{"norm_eps": 1e-05, "init_std_o": 0.0, "beta2": 0.95}
Each number is 50 + 15 x the weight over its row's rms, rounded and kept within 0 to 99. Layers, rows and columns count from 0. The size before them is the row's rms in percent of the matrix's.

# layer 5 MLP up, 2560x512, rms 0.0682, rows 1843-1879, columns 128-191
100:52 42 44 32 61 40 37 36 51 38 43 38 31 21 64 50 72 86 35 36 32 46 49 64 21 37 67 29 36 54 74 35 45 33 30 77 43 49 65 37 59 28 53 47 66 42 57 18 71 46 50 51 43 41 37 37 58 43 50 25 38 14 51 49
094:59 53 42 61 26 73 32 20 19 61 73 73 35 41 52 63 74 60 60 65 29 54 71 55 22 37 18 57 62 39 53 25 57 60 27 47 47 32 57 56 36 43 55 43 32 42 39 34 76 70 58 43 46 61 62 61 50 69 38 61 37 72 65 17
095:27 51 34 65 66 58 27 63 32 47 62 32 66 66 70 69 65 25 69 54 60 53 54 47 36 43 54 38 75 38 77 53 15 66 34 71 33 79 58 55 64 54 38 78 54 61 40 51 74 48 83 65 82 60 60 47 39 57 64 58 42 58 67 48
098:21 49 59 65 40 64 45 29 55 77 59 37 62 57 59 81 42 46 37 24 35 41 73 47 59 50 61 70 41 59 32 45 40 45 46 43 23 62 80 42 53 48 43 54 40 37 48 31 63 34 61 60 75 54 38 61 55 63 45 38 46 59 32 55
101:55 32 41 38 50 50 49 47 30 41 50 50 48 54 59 62 49 51 62 61 51 57 20 36 49 86 61 25 48 65 47 72 67 45 24 39 37 44 41 46 34 33 69 47 29 42 28 45 33 47 59 34 52 58 48 44 31 22 86 46 29 35 67 18
102:25 61 50 78 40 51 23 21 59 62 67 54 61 40 48 48 54 46 29 35 50 22 53 41 28 59 36 60 74 51 19 37 36 33 47 24 51 45 57 43 53 60 48 75 25 29 55 44 36 48 69 37 30 61 73 91 40 38 44 25 53 79 31 49
101:55 29 71 52 50 46 47 74 40 60 57 46 52 48 51 57 78 76 59 52 57 62 65 46 40 51 06 43 43 64 46 49 37 51 69 52 76 35 39 78 41 40 72 32 16 51 52 34 19 41 42 33 42 39 40 79 49 57 58 50 39 32 39 51
097:68 63 41 57 49 84 51 33 40 48 48 59 32 55 51 43 22 63 45 44 33 38 33 66 55 44 29 60 55 76 70 71 43 53 43 61 37 52 67 31 73 50 59 45 76 29 50 40 28 27 60 32 56 52 44 49 43 67 32 31 46 50 80 42
099:36 54 59 35 65 56 59 53 57 46 31 69 82 42 42 60 41 83 37 74 49 53 67 38 69 32 30 57 60 29 64 63 48 49 54 44 60 44 58 66 28 36 18 47 58 65 62 66 49 13 59 29 54 30 49 50 55 87 67 74 38 50 60 58
106:44 50 51 84 48 58 56 51 82 61 38 52 32 35 23 16 28 46 41 51 71 47 72 35 11 63 55 59 50 77 50 51 36 70 62 48 58 52 51 41 38 69 47 47 48 50 38 41 54 81 42 41 48 41 46 65 26 53 64 64 60 32 35 63
099:53 47 33 60 35 51 51 65 56 38 46 48 50 46 35 42 33 37 68 40 45 38 63 45 43 42 44 50 49 55 24 43 58 64 45 82 22 60 50 75 53 68 32 38 47 69 61 28 72 51 72 35 71 52 46 67 53 13 65 75 36 66 62 43
100:66 50 60 69 59 50 47 34 40 73 53 46 69 40 35 49 77 46 30 53 63 30 45 43 18 54 61 54 53 40 69 50 45 25 50 00 40 37 47 52 52 55 42 66 35 47 49 44 37 51 51 53 43 45 37 53 54 38 55 49 57 42 21 47
103:48 33 37 31 30 57 56 38 36 59 45 61 17 42 52 12 66 55 42 42 56 17 32 59 60 65 50 71 58 44 62 58 22 59 47 52 77 49 60 75 41 70 65 59 62 29 45 37 42 67 47 69 49 68 44 45 80 54 55 48 51 46 84 60
099:48 37 64 29 28 52 30 32 63 51 45 23 68 31 39 65 54 47 35 20 21 70 59 58 40 30 53 54 44 68 54 59 68 68 59 44 61 28 34 48 36 43 79 46 59 80 61 84 30 53 51 54 73 73 73 68 59 48 44 64 41 74 48 37
100:46 66 39 66 54 43 56 70 34 10 12 55 45 38 41 54 59 55 60 37 64 32 68 68 47 21 44 70 61 63 70 62 73 50 58 48 14 18 50 42 76 42 38 56 50 57 37 21 58 77 13 74 52 38 47 51 51 63 44 76 43 46 50 42
104:36 40 36 42 38 67 48 79 55 44 60 50 27 75 63 39 35 68 35 46 62 42 58 45 50 34 90 60 38 61 71 67 40 37 63 74 46 56 64 57 52 36 52 58 12 67 43 51 39 76 50 74 68 48 66 30 65 26 37 46 71 59 53 42
096:60 42 50 23 38 63 69 27 37 48 28 39 31 22 38 64 60 43 50 82 58 93 66 63 60 27 68 60 50 62 64 43 52 55 30 75 43 51 29 53 56 43 41 35 29 55 47 70 73 60 40 74 72 36 16 37 42 61 54 41 10 11 64 15
101:53 61 30 46 70 45 19 46 12 60 36 63 44 64 68 70 55 62 46 34 89 33 47 43 39 53 65 72 72 59 14 43 59 56 61 40 42 51 37 44 24 39 49 36 58 49 51 33 42 45 65 69 44 62 33 61 62 59 57 58 48 67 25 79
104:67 32 61 41 41 42 38 41 48 54 53 28 46 63 48 60 31 59 56 37 49 41 33 53 63 55 36 56 45 41 78 50 39 47 67 28 79 66 52 61 65 52 69 54 61 45 19 54 68 62 36 66 37 54 40 52 52 57 37 27 28 69 51 52
104:45 29 40 63 50 43 31 40 54 47 27 41 50 42 63 56 54 44 45 65 51 18 51 36 73 66 56 44 59 61 38 73 58 39 52 74 53 46 71 30 66 54 46 56 78 62 65 64 49 55 47 71 66 54 38 49 59 55 49 17 46 27 36 32
104:11 59 63 77 50 57 79 67 55 54 35 42 66 53 52 49 44 66 32 45 45 48 54 59 64 33 62 72 47 36 47 49 57 18 60 41 42 60 76 14 42 27 40 52 39 52 49 56 16 58 55 52 43 56 30 41 60 59 66 97 31 62 46 39
100:42 63 64 64 59 30 52 29 32 33 40 27 61 50 47 49 55 71 56 32 29 63 69 41 33 26 31 52 52 59 69 75 46 46 61 62 50 60 47 49 59 56 68 42 59 65 50 31 67 42 40 44 49 64 16 33 51 76 32 61 50 77 42 49
109:41 61 51 48 51 40 65 55 52 71 58 43 44 65 45 36 24 46 60 65 68 26 43 41 20 47 38 45 67 46 78 70 68 42 41 54 68 71 71 56 55 55 55 37 46 44 57 63 32 52 48 44 68 54 62 43 41 58 22 43 49 44 48 48
104:78 37 43 65 35 49 44 54 54 49 70 49 42 50 27 39 62 67 12 41 66 43 43 44 59 43 69 33 42 55 38 39 58 63 71 61 45 58 64 21 58 17 62 56 54 74 45 61 49 60 61 76 51 57 49 72 32 34 50 51 52 42 45 49
098:37 94 34 59 67 58 71 24 73 36 33 48 32 57 76 21 45 66 51 82 77 57 58 46 50 44 76 45 55 57 89 98 29 40 32 57 34 49 53 49 50 75 46 21 52 64 44 65 55 48 43 49 56 71 62 63 54 49 71 33 51 42 35 70
108:51 36 73 50 49 73 59 47 57 49 68 46 67 30 54 67 69 63 63 71 63 35 47 42 52 29 28 19 66 52 48 52 19 33 26 31 52 59 39 58 36 62 38 42 23 43 41 33 80 53 57 35 32 43 53 85 37 60 49 66 64 41 34 49
103:65 43 30 55 31 40 45 52 57 30 16 75 60 60 48 35 53 00 55 35 45 46 53 33 37 55 55 74 62 46 19 31 48 78 69 47 63 55 30 51 47 49 37 53 42 43 27 54 53 52 80 57 03 16 41 43 32 48 44 69 38 48 38 18
102:71 57 74 67 79 56 30 77 41 54 54 71 66 54 39 25 44 46 55 41 40 47 48 51 62 55 56 68 60 53 69 39 41 59 29 34 25 73 42 45 46 51 65 23 68 51 50 65 38 52 36 50 53 48 29 79 12 60 50 48 41 78 45 59
091:59 49 37 60 85 51 37 62 46 64 69 64 33 79 14 79 45 34 58 33 21 81 55 75 66 72 58 06 76 28 59 63 35 57 37 22 38 36 53 36 55 94 60 61 58 31 33 41 36 50 65 51 37 57 79 22 70 48 49 58 59 70 56 59
099:50 55 50 49 29 80 18 53 50 69 55 66 70 29 48 44 26 63 55 52 52 76 54 61 55 48 66 76 37 36 51 12 49 35 55 34 72 38 56 50 66 34 50 48 51 41 55 57 63 43 43 48 50 35 54 35 46 49 39 53 28 66 52 26
095:38 78 59 51 33 54 37 29 82 22 60 86 45 25 34 69 58 60 77 76 90 61 43 62 57 35 31 56 37 57 29 66 53 58 53 61 30 38 58 54 63 38 50 53 71 55 23 46 49 51 52 63 78 37 34 57 53 63 35 52 56 51 35 47
103:54 58 59 54 32 53 69 63 59 30 35 58 82 58 63 47 70 32 19 22 47 38 35 58 78 50 53 31 61 30 65 52 54 52 37 57 40 55 47 53 27 73 43 63 44 44 61 65 50 59 22 40 42 24 67 60 49 55 38 39 50 44 59 46
102:56 62 76 57 43 59 52 41 47 61 45 35 73 72 47 37 42 38 68 37 64 72 54 59 31 44 59 41 27 57 63 13 55 55 26 68 32 22 61 29 32 45 45 45 74 49 67 31 54 41 53 30 56 38 49 44 39 57 52 60 38 36 36 18
095:52 56 48 53 51 42 58 37 54 42 67 58 62 60 63 32 44 31 20 67 46 50 42 41 71 48 52 42 55 64 27 37 54 69 65 83 11 66 36 40 37 52 41 77 50 42 60 43 35 66 56 74 53 33 48 51 20 75 37 36 59 28 66 31
102:66 56 46 39 43 40 64 68 71 25 33 45 31 70 61 55 54 43 39 45 36 58 49 59 23 58 17 44 47 43 38 62 68 19 39 48 74 33 51 56 51 56 30 48 91 56 99 78 51 98 50 42 45 25 64 29 54 54 44 76 50 53 55 44
098:63 49 58 40 48 57 32 47 59 21 45 85 64 38 54 49 48 62 80 56 58 48 09 52 56 49 61 51 39 29 51 52 61 47 36 59 78 61 55 35 40 44 50 85 42 29 53 53 59 46 50 58 68 73 37 44 44 46 38 32 63 35 46 53
102:27 14 43 68 51 42 27 82 72 41 56 47 36 63 33 39 52 49 37 44 57 56 52 56 76 45 55 25 59 24 28 50 51 38 61 58 67 58 33 36 55 69 51 64 35 49 37 44 50 40 49 11 47 31 32 56 60 50 52 64 73 38 44 47
# layer 5 MLP down (transposed), 2560x512, rms 0.0808, rows 1843-1878, columns 128-191
103:45 60 15 34 74 11 32 50 43 41 67 25 48 60 46 37 58 52 30 39 49 44 48 70 57 70 31 62 52 53 40 41 48 25 50 41 53 39 83 45 63 43 36 31 72 55 53 26 81 58 37 62 40 49 61 27 52 72 57 64 44 31 61 54
092:58 24 54 58 35 85 41 34 44 38 49 58 54 53 67 54 47 61 71 32 61 24 46 56 18 48 44 30 92 32 45 28 60 41 32 56 17 54 70 30 30 44 78 18 40 43 58 58 81 48 37 74 58 25 70 42 54 42 69 39 66 59 33 57
096:44 57 75 63 99 54 32 55 56 67 44 55 42 55 47 61 54 64 48 28 20 43 35 57 21 44 60 69 65 38 73 69 70 44 54 29 30 27 69 40 63 43 46 62 42 45 40 60 39 48 51 59 49 22 71 44 66 56 34 49 46 20 53 67
100:46 17 65 36 76 51 48 46 67 83 49 73 37 52 62 39 52 59 42 55 84 49 39 58 62 47 39 36 37 64 82 59 60 68 67 57 63 53 39 29 46 45 51 63 71 42 44 63 49 82 61 84 48 35 74 45 58 31 39 22 33 59 72 59
101:44 40 22 51 84 51 75 39 39 54 65 62 55 54 75 72 42 65 14 68 41 34 37 37 55 71 49 50 43 56 67 38 58 40 46 68 58 68 73 65 41 67 78 43 81 64 24 50 43 73 52 61 40 39 38 61 50 57 57 39 51 47 52 59
101:32 25 56 45 52 50 65 70 61 73 66 36 47 60 33 49 38 65 50 40 49 38 66 38 39 41 58 25 41 56 37 65 51 38 42 46 50 70 53 67 39 51 52 37 53 61 52 69 61 42 54 84 31 45 25 39 45 29 41 61 54 57 30 64
102:83 55 34 59 36 77 66 58 49 52 65 39 55 80 40 53 55 46 45 51 76 58 51 48 32 00 33 68 66 32 52 53 80 99 62 35 58 62 37 62 60 24 42 69 41 34 52 31 40 31 54 40 39 30 57 60 49 50 76 67 53 45 60 55
097:60 68 51 54 40 47 55 29 37 42 67 50 34 53 52 74 48 41 73 30 44 51 45 40 19 47 56 49 49 16 51 69 65 69 62 32 08 36 56 59 68 47 15 58 44 55 46 21 57 88 50 52 52 45 36 53 57 39 51 42 63 36 35 40
101:56 66 37 62 78 35 39 42 44 57 58 39 61 81 46 53 72 26 51 49 72 57 31 64 66 63 50 24 43 46 27 41 32 64 49 59 45 34 69 62 47 59 46 36 42 53 25 68 61 40 42 33 34 62 30 81 44 53 43 66 48 53 40 44
105:37 65 27 63 48 59 60 57 72 63 61 37 51 31 50 32 25 42 30 51 76 47 57 39 24 18 33 32 54 49 48 60 40 50 58 53 34 46 43 53 29 58 41 56 47 29 47 46 55 42 48 52 24 26 60 41 23 45 67 48 48 18 06 34
098:43 33 35 45 32 40 50 61 26 38 64 43 32 35 80 63 49 34 45 73 72 21 52 46 73 49 33 70 71 52 54 50 78 36 60 73 42 62 57 46 42 39 43 43 24 40 32 36 36 53 50 68 40 65 33 24 69 58 68 57 26 74 24 78
101:29 58 36 23 45 83 53 33 54 23 29 55 65 40 69 51 64 58 54 54 55 40 46 38 41 55 40 38 49 46 66 42 57 47 41 43 47 39 30 51 54 42 74 48 47 71 55 54 66 51 62 55 42 54 59 49 50 85 53 55 48 41 54 38
102:50 04 24 62 56 62 47 62 62 67 61 61 55 57 26 39 51 44 25 32 80 57 60 52 78 47 63 54 49 53 76 58 73 39 46 44 55 44 47 61 36 48 54 72 62 63 27 74 54 90 55 65 40 48 39 42 73 95 46 75 44 52 66 41
100:56 36 50 58 68 57 61 37 66 43 47 44 59 38 50 28 58 66 50 66 22 21 32 59 42 56 46 26 53 67 51 66 22 47 72 19 59 37 67 38 44 75 41 39 79 45 37 39 48 58 55 67 43 64 54 55 61 47 48 22 24 55 49 59
100:48 57 35 29 73 51 55 32 55 36 36 63 39 37 56 62 40 69 61 44 47 28 09 56 52 27 52 34 54 69 29 43 24 62 38 39 78 68 53 41 23 59 24 40 57 73 33 61 46 50 74 70 45 29 49 47 57 58 40 54 53 56 57 48
096:34 74 33 93 87 52 36 51 67 27 34 49 45 71 55 59 40 61 60 37 42 52 51 53 22 38 70 58 30 64 46 40 67 38 45 41 69 51 44 37 57 59 48 44 56 64 68 39 73 30 48 57 41 49 77 43 60 30 14 52 47 39 32 51
101:35 40 42 50 53 69 48 30 39 21 63 31 50 63 67 70 36 46 56 65 67 60 84 47 52 45 58 49 58 56 56 62 69 64 66 40 65 40 50 62 70 55 63 51 39 40 21 54 63 41 47 74 67 50 35 21 30 52 42 45 39 63 56 35
106:50 29 67 46 57 56 58 35 71 66 41 81 47 38 26 43 63 21 45 52 20 45 69 63 36 57 43 40 45 54 41 31 36 27 52 79 55 65 42 24 40 34 52 38 64 80 56 39 49 74 69 30 48 47 52 63 51 40 61 22 37 54 57 36
105:48 48 54 51 53 56 44 49 33 63 48 52 34 50 45 55 40 75 51 51 58 69 40 37 43 47 69 31 68 55 51 17 48 18 78 53 30 61 43 55 30 41 47 52 48 43 54 64 46 48 64 40 54 37 70 31 31 32 56 37 74 58 62 41
103:77 58 21 52 60 18 61 57 63 85 34 71 22 51 23 62 48 70 81 47 00 47 55 30 65 31 55 68 32 65 56 45 53 63 39 62 60 55 65 49 48 42 59 29 31 46 60 56 67 56 59 40 83 55 58 27 42 77 70 34 57 35 83 45
100:61 66 58 63 56 56 51 55 38 63 64 44 75 23 62 43 35 34 60 49 48 62 62 48 66 51 19 20 64 53 53 49 54 26 55 38 64 76 58 36 53 40 57 21 66 58 46 48 58 53 88 42 49 63 19 48 76 63 47 35 68 76 54 39
098:56 60 30 44 36 49 50 45 61 43 45 51 42 29 63 29 58 46 22 42 49 38 32 55 55 15 28 02 39 20 59 35 68 73 34 68 60 78 49 61 48 57 42 61 58 38 39 60 29 54 19 66 50 57 50 50 61 75 64 55 37 57 41 70
105:39 83 01 44 43 78 25 63 64 51 61 42 51 57 82 42 51 46 41 22 44 42 60 50 47 19 62 62 39 58 78 57 39 51 40 62 60 43 69 57 74 57 33 61 52 67 61 58 28 53 48 38 67 40 09 63 23 40 61 35 41 28 42 64
103:40 18 53 48 53 18 36 49 51 54 55 46 23 57 45 38 84 16 37 44 48 56 34 83 38 45 44 43 26 38 72 73 44 58 86 59 75 37 48 68 54 56 77 44 74 53 52 08 64 88 43 51 36 88 67 17 68 49 60 49 41 65 59 33
100:50 47 44 57 51 67 61 37 54 57 43 48 48 68 55 44 77 61 40 51 53 53 66 73 34 19 62 56 45 38 61 51 45 39 53 56 47 44 57 42 83 45 38 41 75 38 56 35 42 53 41 71 75 45 46 36 50 18 69 41 54 56 34 79
104:66 68 46 58 51 26 47 48 35 26 37 19 50 40 57 68 55 50 65 41 71 63 40 37 84 54 44 67 67 43 34 11 25 56 44 48 36 35 51 59 36 58 48 24 29 58 37 84 33 64 70 41 47 52 52 47 53 48 73 54 25 37 60 67
102:56 43 44 75 55 68 27 66 63 69 57 37 82 30 55 64 10 61 65 51 50 45 44 57 38 66 34 49 29 33 40 46 55 53 58 57 31 71 58 46 49 59 20 51 39 54 55 53 48 49 69 79 19 70 49 66 53 52 69 51 41 21 58 61
104:47 58 31 41 55 48 60 47 56 31 74 73 69 22 52 48 53 30 48 33 48 56 75 24 24 63 59 54 31 66 55 45 55 38 30 60 64 75 43 45 67 49 44 56 57 71 59 50 59 52 48 28 45 56 56 82 65 32 46 39 53 50 60 98
091:60 70 69 50 16 61 63 68 55 52 32 59 43 36 30 46 45 31 38 34 65 63 61 51 41 27 42 55 27 50 30 43 54 49 39 85 35 65 26 46 40 22 57 63 31 46 55 47 30 38 41 39 47 50 32 44 41 39 68 50 21 38 37 66
100:35 46 33 45 42 46 76 43 43 36 46 71 39 51 45 52 49 43 62 54 49 43 58 71 46 33 45 31 61 37 59 46 28 34 55 42 50 47 77 58 41 34 56 59 53 22 47 32 53 82 76 49 48 56 48 48 50 59 48 43 44 28 74 52
097:45 32 39 73 73 65 84 51 64 48 41 46 50 51 45 60 40 70 65 47 50 63 44 58 90 41 58 51 49 59 90 37 50 49 74 55 35 54 54 62 47 51 29 44 38 57 42 34 73 41 49 49 41 55 37 49 63 15 64 26 75 67 68 54
105:27 43 33 68 53 55 16 75 52 59 76 61 39 29 61 49 57 62 52 35 29 52 52 46 54 63 73 65 40 58 22 56 41 36 25 49 51 74 54 85 53 43 51 59 29 76 60 52 64 35 13 74 40 44 49 29 48 45 56 53 51 77 67 28
103:62 55 62 49 54 60 32 38 60 63 37 28 52 42 35 15 65 45 54 24 61 61 38 34 41 17 68 52 39 34 64 25 51 52 12 79 42 60 70 55 61 50 81 63 37 42 47 74 23 66 27 41 36 46 37 46 43 53 54 53 51 51 71 48
102:02 59 49 34 56 40 45 44 29 41 40 50 44 53 63 78 46 32 62 76 69 70 52 57 41 59 41 48 47 64 60 45 40 57 82 45 40 39 48 44 51 49 44 65 62 54 71 67 28 38 53 48 60 63 62 34 53 39 44 27 68 61 42 10
100:43 31 49 60 61 57 27 62 56 56 27 56 43 51 52 46 72 42 59 58 61 49 42 32 55 25 61 54 42 56 36 42 34 47 42 52 24 53 19 51 62 82 59 72 49 35 67 41 65 64 41 64 63 38 57 35 42 69 41 74 35 44 33 59
097:37 80 28 22 30 61 61 19 51 52 79 60 38 16 29 66 22 71 60 28 55 67 22 35 72 51 67 38 53 51 51 64 56 53 89 50 62 78 43 48 34 51 54 54 41 39 72 36 35 76 57 63 49 25 50 36 66 48 49 65 56 46 28 52
# layer 5 MLP gate, 2560x512, rms 0.0684, rows 1844-1879, columns 128-191
096:42 67 72 65 55 37 56 42 54 33 53 23 44 26 63 51 44 53 47 52 68 33 47 48 72 53 27 46 47 43 35 74 31 44 64 42 82 62 25 35 45 51 34 82 37 51 67 56 45 77 47 46 42 50 39 18 32 56 57 36 41 43 56 49
098:38 50 30 64 55 69 63 56 59 27 57 38 44 55 53 36 73 93 46 53 48 73 44 29 60 48 43 60 73 82 23 33 59 43 54 38 44 36 42 52 58 42 42 53 34 81 52 50 56 54 46 58 76 06 54 57 46 62 44 61 19 71 38 51
102:49 62 37 44 35 27 55 40 19 44 66 26 88 36 52 69 31 33 47 55 36 74 48 56 60 24 65 41 50 39 50 43 77 33 71 32 15 38 52 25 66 70 52 56 41 44 32 45 57 47 65 65 49 47 41 50 54 58 60 80 65 18 31 18
102:61 37 24 00 45 54 53 45 54 47 37 59 37 32 43 61 39 37 50 44 56 42 62 52 27 49 52 34 64 63 38 48 65 67 31 72 61 27 60 61 49 19 44 60 63 50 36 49 41 57 53 49 67 37 57 14 59 29 54 48 50 47 49 43
107:68 65 55 45 48 00 61 64 38 80 54 51 44 40 24 35 39 60 31 48 37 64 38 71 57 19 42 51 28 57 52 49 43 45 45 34 55 62 36 59 29 42 90 49 42 30 37 55 50 50 69 33 63 60 60 66 57 63 46 46 29 53 43 37
099:47 49 19 67 58 91 69 30 41 61 49 35 60 49 32 47 47 63 52 39 46 42 34 21 47 61 29 51 56 48 28 44 80 53 44 62 53 55 36 57 25 26 76 54 48 41 53 64 57 37 58 51 41 61 56 67 53 71 30 70 58 56 53 71
098:67 76 30 46 26 45 29 40 42 44 43 42 46 47 49 33 57 60 50 67 49 27 56 26 76 30 60 47 17 71 45 47 54 53 43 44 65 63 52 46 73 53 58 57 35 46 44 55 16 65 45 60 68 51 38 52 52 53 28 35 57 20 60 69
099:48 59 56 42 54 79 51 70 84 32 08 58 59 39 30 28 52 70 31 74 42 59 87 30 67 55 57 50 63 23 57 47 58 63 49 56 31 73 27 63 50 39 43 63 44 42 51 43 35 43 63 28 54 46 62 32 42 50 62 36 48 56 39 49
106:29 74 63 48 29 82 29 41 66 55 78 22 83 35 39 25 29 53 45 80 52 44 62 32 45 61 62 60 73 51 36 75 37 40 58 69 74 51 69 65 40 50 33 47 66 53 23 77 48 68 40 60 25 46 40 50 39 44 52 49 55 68 17 42
094:60 61 36 63 39 30 49 57 17 16 67 64 48 62 56 42 30 17 34 52 89 62 39 80 51 50 67 51 65 76 56 34 81 42 69 88 28 32 25 59 79 46 76 60 27 71 38 58 54 42 62 50 49 48 32 54 46 70 49 64 71 21 39 88
105:54 36 38 67 30 22 39 53 51 42 47 36 59 43 39 53 40 41 57 56 60 59 54 26 20 67 71 60 41 49 65 56 65 66 53 31 46 91 57 42 37 28 53 18 45 49 62 45 59 72 68 58 54 61 65 32 34 62 68 07 30 61 57 52
102:36 28 26 66 73 44 41 77 33 45 47 47 55 50 41 72 42 43 51 59 70 56 42 47 81 68 49 45 07 28 53 37 34 73 70 46 44 63 55 78 33 42 59 49 31 76 52 46 37 67 56 50 33 69 26 39 37 58 31 72 70 23 25 64
098:67 53 56 65 59 77 48 71 48 38 52 44 71 34 52 42 36 35 73 57 78 50 39 47 72 62 42 41 41 50 45 48 60 44 76 41 29 60 55 49 60 39 45 40 31 28 31 69 55 36 30 34 50 44 53 37 49 52 58 31 54 38 77 46
096:48 43 43 64 42 52 65 58 37 27 44 56 44 70 72 64 62 83 79 59 50 16 22 58 39 52 47 53 64 69 26 47 44 65 57 40 46 55 44 38 50 84 48 35 56 71 53 64 31 57 33 44 63 31 41 36 28 84 27 46 38 38 58 41
107:31 65 35 85 35 50 59 43 40 66 55 35 37 59 25 57 50 78 47 66 40 45 50 50 61 57 49 56 56 59 44 68 56 60 45 46 41 59 49 75 45 49 62 70 92 54 62 31 42 43 48 52 30 69 49 81 39 70 75 39 44 74 74 53
098:40 46 71 61 73 41 35 54 43 42 68 75 40 65 47 74 72 40 20 58 63 32 65 50 74 27 69 37 36 60 60 52 66 42 39 31 36 56 59 58 47 37 43 49 65 33 35 32 46 58 74 73 51 38 51 51 57 77 26 12 45 70 47 74
106:65 35 64 39 31 39 67 38 46 78 39 61 50 49 45 65 61 29 34 54 65 29 28 34 35 17 80 21 39 41 31 49 57 36 62 49 47 74 45 69 56 59 61 49 53 17 48 67 58 71 47 36 57 68 54 36 75 60 55 45 60 32 48 56
105:78 64 54 50 56 80 51 48 47 35 61 47 32 38 68 59 59 29 48 54 53 29 44 62 51 53 42 64 33 51 40 59 24 19 37 54 77 56 53 54 49 54 63 42 47 72 73 27 57 60 42 23 39 45 66 57 63 44 67 42 44 61 33 54
096:66 38 41 65 64 59 42 49 65 64 24 28 49 50 43 56 53 35 38 60 45 55 55 33 49 66 48 65 42 45 48 43 58 50 31 33 50 43 43 71 39 66 45 52 27 54 67 41 37 68 39 22 70 59 49 42 39 38 36 55 19 22 39 39
100:54 42 53 58 45 52 57 66 41 47 59 40 85 42 70 57 60 48 46 38 49 47 25 49 47 69 39 56 41 49 38 58 50 34 54 41 44 80 40 43 51 49 64 54 53 58 84 53 24 84 50 56 42 44 62 42 37 37 54 38 56 71 63 34
108:29 61 55 41 47 42 56 53 44 53 62 55 54 31 47 43 48 34 57 20 74 54 40 59 39 52 38 52 51 53 73 63 55 47 47 66 38 55 45 56 55 45 63 44 76 32 49 51 19 66 32 54 63 46 57 29 38 60 72 46 36 37 40 55
104:57 40 50 52 53 55 72 44 43 57 55 43 19 09 25 67 63 52 43 46 30 44 49 28 61 54 59 56 77 48 51 59 57 22 50 45 51 71 43 43 34 47 60 29 57 32 63 57 49 60 46 59 76 54 71 42 29 65 26 56 61 45 57 65
102:53 42 59 41 76 47 35 51 54 55 53 37 34 43 48 63 99 50 22 63 66 54 52 57 49 77 53 43 27 60 52 62 55 40 53 55 62 39 54 57 77 52 60 34 38 20 69 45 38 63 85 29 64 70 48 32 72 55 66 46 44 55 54 50
104:61 78 67 31 53 67 52 31 68 66 57 65 36 72 68 44 51 75 77 32 59 60 23 33 57 60 56 57 53 37 52 43 42 63 28 41 66 57 64 54 07 59 61 61 73 49 63 66 42 68 32 83 36 53 53 49 70 58 76 31 19 49 29 55
106:62 54 40 46 91 56 54 44 53 40 37 17 45 53 60 84 44 55 52 28 43 55 73 45 47 58 59 54 40 79 50 62 44 56 47 70 31 45 53 40 35 37 31 15 33 49 52 38 51 57 57 52 52 42 69 26 48 33 53 51 21 52 65 80
097:45 59 43 70 32 57 43 88 45 59 39 66 59 53 45 47 51 69 38 55 46 26 70 63 67 81 55 36 40 73 51 49 28 54 36 67 67 73 49 72 59 45 56 42 18 73 42 39 43 61 37 47 49 42 64 48 34 38 70 65 38 69 62 46
105:67 44 36 17 55 53 50 64 45 57 42 30 19 98 94 54 41 34 60 38 27 53 64 42 39 51 59 54 64 40 21 55 42 24 33 33 45 49 70 68 60 66 51 69 42 61 52 54 66 40 55 32 44 40 54 50 43 58 45 51 27 39 68 55
089:43 46 26 45 28 58 58 49 33 46 19 59 33 41 56 60 52 45 64 39 54 65 39 49 51 64 23 17 79 47 41 55 74 63 51 48 47 30 56 52 31 22 56 32 45 38 42 52 69 29 49 49 51 50 68 36 34 50 53 29 64 63 41 61
096:59 61 56 67 67 64 25 51 43 44 46 19 72 53 72 31 52 58 38 11 64 41 40 70 69 51 63 48 66 62 28 45 76 54 19 38 43 59 61 57 45 27 65 44 20 38 27 35 52 41 43 63 52 35 54 65 55 47 66 80 75 59 55 50
095:70 46 40 10 53 31 51 64 28 33 57 41 31 47 42 49 73 45 57 49 34 49 45 53 39 41 33 55 40 60 55 63 67 63 59 42 58 48 85 44 42 41 67 53 46 39 39 65 33 67 28 63 18 48 48 77 59 50 51 59 44 77 59 46
102:37 60 61 45 45 40 51 49 96 60 38 55 60 33 24 64 33 35 53 51 53 61 24 56 51 30 43 53 30 60 45 47 78 45 53 67 66 59 61 51 38 42 54 35 46 48 43 35 77 55 43 53 57 30 34 49 57 48 13 69 34 46 72 45
103:41 95 31 65 57 36 47 54 77 39 52 29 67 65 24 38 67 35 75 45 48 62 47 59 70 50 38 36 42 67 80 41 61 45 34 66 53 06 72 39 44 59 66 46 57 24 64 78 54 35 55 28 54 48 60 37 39 58 53 56 56 46 60 47
100:50 41 62 60 53 66 47 74 46 40 35 36 61 65 37 52 72 60 51 46 57 39 44 55 61 30 69 56 38 35 38 44 32 54 39 39 51 83 49 45 56 47 38 25 43 50 16 51 40 43 66 50 43 28 52 33 41 36 55 25 39 64 38 55
097:67 32 55 65 48 69 78 57 62 53 66 54 43 49 66 44 66 47 59 69 61 49 51 39 63 38 54 64 64 36 29 43 54 59 21 51 52 53 45 59 50 30 86 41 60 44 30 18 23 70 42 41 62 61 59 52 49 52 41 52 25 52 48 48
093:49 30 41 75 49 32 37 41 53 47 37 68 34 45 69 29 56 40 24 82 48 48 66 59 52 44 55 57 10 48 44 48 25 33 55 23 46 61 77 61 67 49 51 60 55 36 32 44 39 47 36 49 64 59 66 54 52 64 46 41 77 49 61 51
101:32 54 67 44 56 59 65 42 67 49 38 65 44 56 57 36 67 58 49 86 51 50 46 40 32 67 46 34 23 64 44 51 43 40 51 75 59 44 23 33 47 57 39 53 56 39 58 59 40 42 34 50 57 68 43 30 59 47 24 58 24 47 15 39